config.yaml
n_layer: 11
d_model: 256
n_head: 8
n_kv_head: 8
head_dim: 32
d_mlp: 1024
vocab_size: 8192
activation: "gelu"
norm: "layernorm"
norm_place: "pre"
norm_eps: 1e-05
positions: "learned"
qk_norm: false
attn_scale: 0.177
bias: "none"
tie_embeddings: true
parallel_block: false
init: "normal"
init_std_qkv: 0.0312
init_std_o: 0.00666
init_std_up: 0.0312
init_std_down: 0.00666
optimizer: "adamw"
lr: 0.00132
lr_mult_up: 0.756
beta1: 0.95
beta2: 0.99
lr_head: 0.00392
grad_clip: 1.0
warmup_steps: 223
schedule: "cos"
final_lr_fraction: 0.0
batch_tokens: [32768, 65536, 131072]
seq_len: 768
doc_mask: true
train_tokens: 399700000
steps: 6115
dataset: "wikipedia_en"
Each number is 128 + 24 x the weight over its row's rms, rounded and kept within 0 to 255. Layers, rows and columns count from 0. The size above them is the row's rms in percent of the matrix's.

# layer 3 attention query, 256x256, rms 0.055, rows 253-255, columns 0-127
size [ 61  67  88]
[[ 96 134 137 125 121 104 134 107 147 132 108  74 178 140 185 118 121 147 109 146 189 113 168 129  98 131 128 136 118 133 166  99 158 146 129 150 174  91  94 131  93 153 130 111 132 139 136 142 123 154 127 147 119 102 148 156 125 155  88 142  97 118 122 154 160 125 115  85 176 150 109 140 149 128 183 123 119 145 160 142 117  98 151 135 126 132 115 118 147 168  89 105 146 114 108 139 136  92 132  97  95 132 160 162 121 147  93 137 117  91 109 128 112 129  97 175 105  98 121 158 149 110 152 181 120 143 129 164]
 [114 144 148 139 114 132 140 113 141  66 103 144 133 134 135 144 159 140 106 126 131 133 138 110 179 106 125 169 129 109 107 145 123 116 121 136 119 122 120 131 118 120 104 111  94 108  55  97 146  89 145 107 125 137  81 132 141 138 137 131 147 108 127 118 135 113 125 122 160 119 133 175 115 155  82 150  98 162 136 129 126 123 102 122 150 116 156 146 170 130  88 130 150  93 130 122 137 117  96 132 107  85 138 152 144 127  95 153 115 121 137 173 172 118 140 115 147  74 106 126 136 106 137 127 133 159 119  74]
 [114 132  89 137 100 108 121 147 121 145 115 130 128 119 147 104  93 131 148 120 109 129 133 140 110 129 152 182  90 118 143 125 148 126 115 114 139  99 117 107  53 115 109  88 125 108 135 141 116 123 103 144  92 132 182 131 137 123 147  78  66  79 164 127 137 119 150 102 134 144 153 128 118 154 172 100 142 144 140 160 139 106 134 187  93 154 133 139  83 189 107  39 131 151 142 151 118 155 112 113 125 144 126 131 114 107 140 135 132  94 132 114 138 153  95 142 128 105  84 126  96 143 165 146 124  90 104 122]]
# layer 3 attention key, 256x256, rms 0.0518, rows 253-255, columns 0-127
size [ 82  83 108]
[[128 113 110  92 136 115 135 147 110 171 107 139 114 115 129 127 116 108 200 142 151 133 139 198 121 109 141  46 153 229 128 127 103 124 133 105 119 116 159 120 130 128 150 139 141 113 146 131 108 120 141 131 124 118 147 186 107 184 138 157 118 140 128 131 146 176 111  94 136 114 119  90 139  87 131 110 158 123 146 100 140 138 110 111 125 150 121 162 113 130 149 119 112 131 127 143 120 132 153 112 176 125  63 137 115 139 131 103 110 127 118 120 118  97 119 153 117 206 150 143 132 107 112 123 140 124 115 144]
 [131 111 119 131  99 135  86 151 154 113 108 145 133 123 120 134 141 147 164 110 135 128 127 120 111 103 123 190 101  58 139 104 134 147 126 129 133 137 127 143   7 123 106 110 101 123 124 147 161 127  90 128 108 145 115 124 121 141 144  76 114 103 150 128 115 103 156 131 163 117 120 135 126 170 141  98 119 133 152 194 140 100 136 225 121 135 130 162 127 105 102  43 125 124 115 110 145 149 111 116 113 138 141 140 148 132 131 128 123  66 105 131 123 140 139 119 124  62  93 133 125 156 117 128 119 136 147 129]
 [139 129 129 131 119 117 152 136 118 136 104 150 128 132 173 121 124 111 226 122 155 128 122 216 115 118 122  48 125 230 136 128 124 124 126 121 103 131 145 125 112 134 157 151 125 118 123 113 123 142 124 120 126 114 126 182 103 156  94 139 141 164 120 144 131 184 122 105 121 126 143 100 142 109 153 124 168 129 140  90 123 127 116 134 126 137 117 130 123 139 130 123 129 118 149 155 126 125 125 120 178 130  59 133 131 141 125 122 141 124 126  92 124 106 106 142 134 167 112 129 123 123 101 139 132 117 124 137]]
# layer 3 attention value, 256x256, rms 0.0567, rows 224-226, columns 0-127
size [146 124 122]
[[141 158 118 176 124 112 142 109 110 105 142 146 147 133 126 107 121 128 122  57  99 156 104 134 137 168 103 148 158 127 157 153 117 131 168 103 143 146 121 159 131 102 105 115 104 107 119 150  61 114 128 119 137 151  88 139 125 133 127 123 127 124 133 117 167 122 146 123 142 167 146 142 128 134 150 107 112 133 134 115 140 102 127 119 139 166  98 131 152 131 140 123 116  81 143 128 124 168 105 111 134 122 145 172 155 100 158  97 149 132  78 127 110 101 134  86 145 142 105 144 133 134 142 110 139 158 133 106]
 [127 157 158 153 114 142 123 127 157 107 124 149 137 104 114 140 119 153 124 136 110 138 100 129 114 126 104 131 115 136 101 128 147 140 106 126 134 133 123 113 120 121 147 128 119 112 102 120 111 182 121 144 137 101 143 107 138 126 126 124 152 127  99 119  79 107 131 145 121 144 153 120 139 124 135 139 143 103 161 132 167 114 177 113 156 127 167 133 116 145  87 124 145 141 156 175  91  75 121 151 128  90 137 137 156  68 109 105  91 130 173 132  92 140 122  79 148 116 123 155 126 168 155 128  81 141 112 151]
 [154 140 154 117 136 144 114 128 184 136 101 132 154 121 139 189  90 158 132 137 185  85 144 127  93 157 132 115 122 116 119 137 114 120 122  88 156 122 118  94 143 112 144 139 124 135 128 126 140 158  97 138 133 109  66 116 136 110 107 118 150 123 125 122  85 132 123 135 104 133 141 127 115 138 156 119 134 123  90 140 154 131 142 128 158 141 157  86 112 141 104 133 123 126 143 159 168  92 120 127 121  60 113  99 147 112  76 128 116 127 139 141  94 158 150 105 162 127 155  85 129 115 115  95 126 142 105 123]]
# layer 3 attention output (transposed), 256x256, rms 0.0522, rows 224-225, columns 0-127
size [132 126]
[[117 116 109 109 140 107 118 179 124 113 166 106  73 140 126  93 126 135 119 161 141 113 156 145  88  95 121 138 110 125 138 124 133 146  81  92 114 113 102  87 129 137 102 156 128 140 165 132 142 151 156 161  94 101 203 144 131 132 148 111  99 109 125 124 134 140 125 131 100 129 140 120 127 133 118 132 158 163  89 114  88 201 133 126 127 182 158 111 113 115 133  99 111 144  86 173 153 101 135 179 121 150 111 114 139 151 112 147 133 117 135 123 136 132 120 159 142 145 181 124  84 161 115 133 135 118 100 163]
 [160  88 115 116 137 130 132 111  77 126 168 112 135  98 145 109 135 117 129 118 139 110 149 116 123 126 134 115 131 110 133 160 117 131 148 135  76 124 149 170 133 120 136 117 154 137 127 113 124  94 126  92 138 135 148 126 147 112 133 126 156 119 151 133 118 119 118 138 137 104 139 134 136 121 128 109 118 102  97 121 105 158 103 121 150 126 122 157 148 124 137 120 136 131 122  52 164 137  93 106 134 116 111 139 101 184 158 123 128  95 107 121 117 124 175 135 117 146 139 109 149  68 104 149  96 107 175 164]]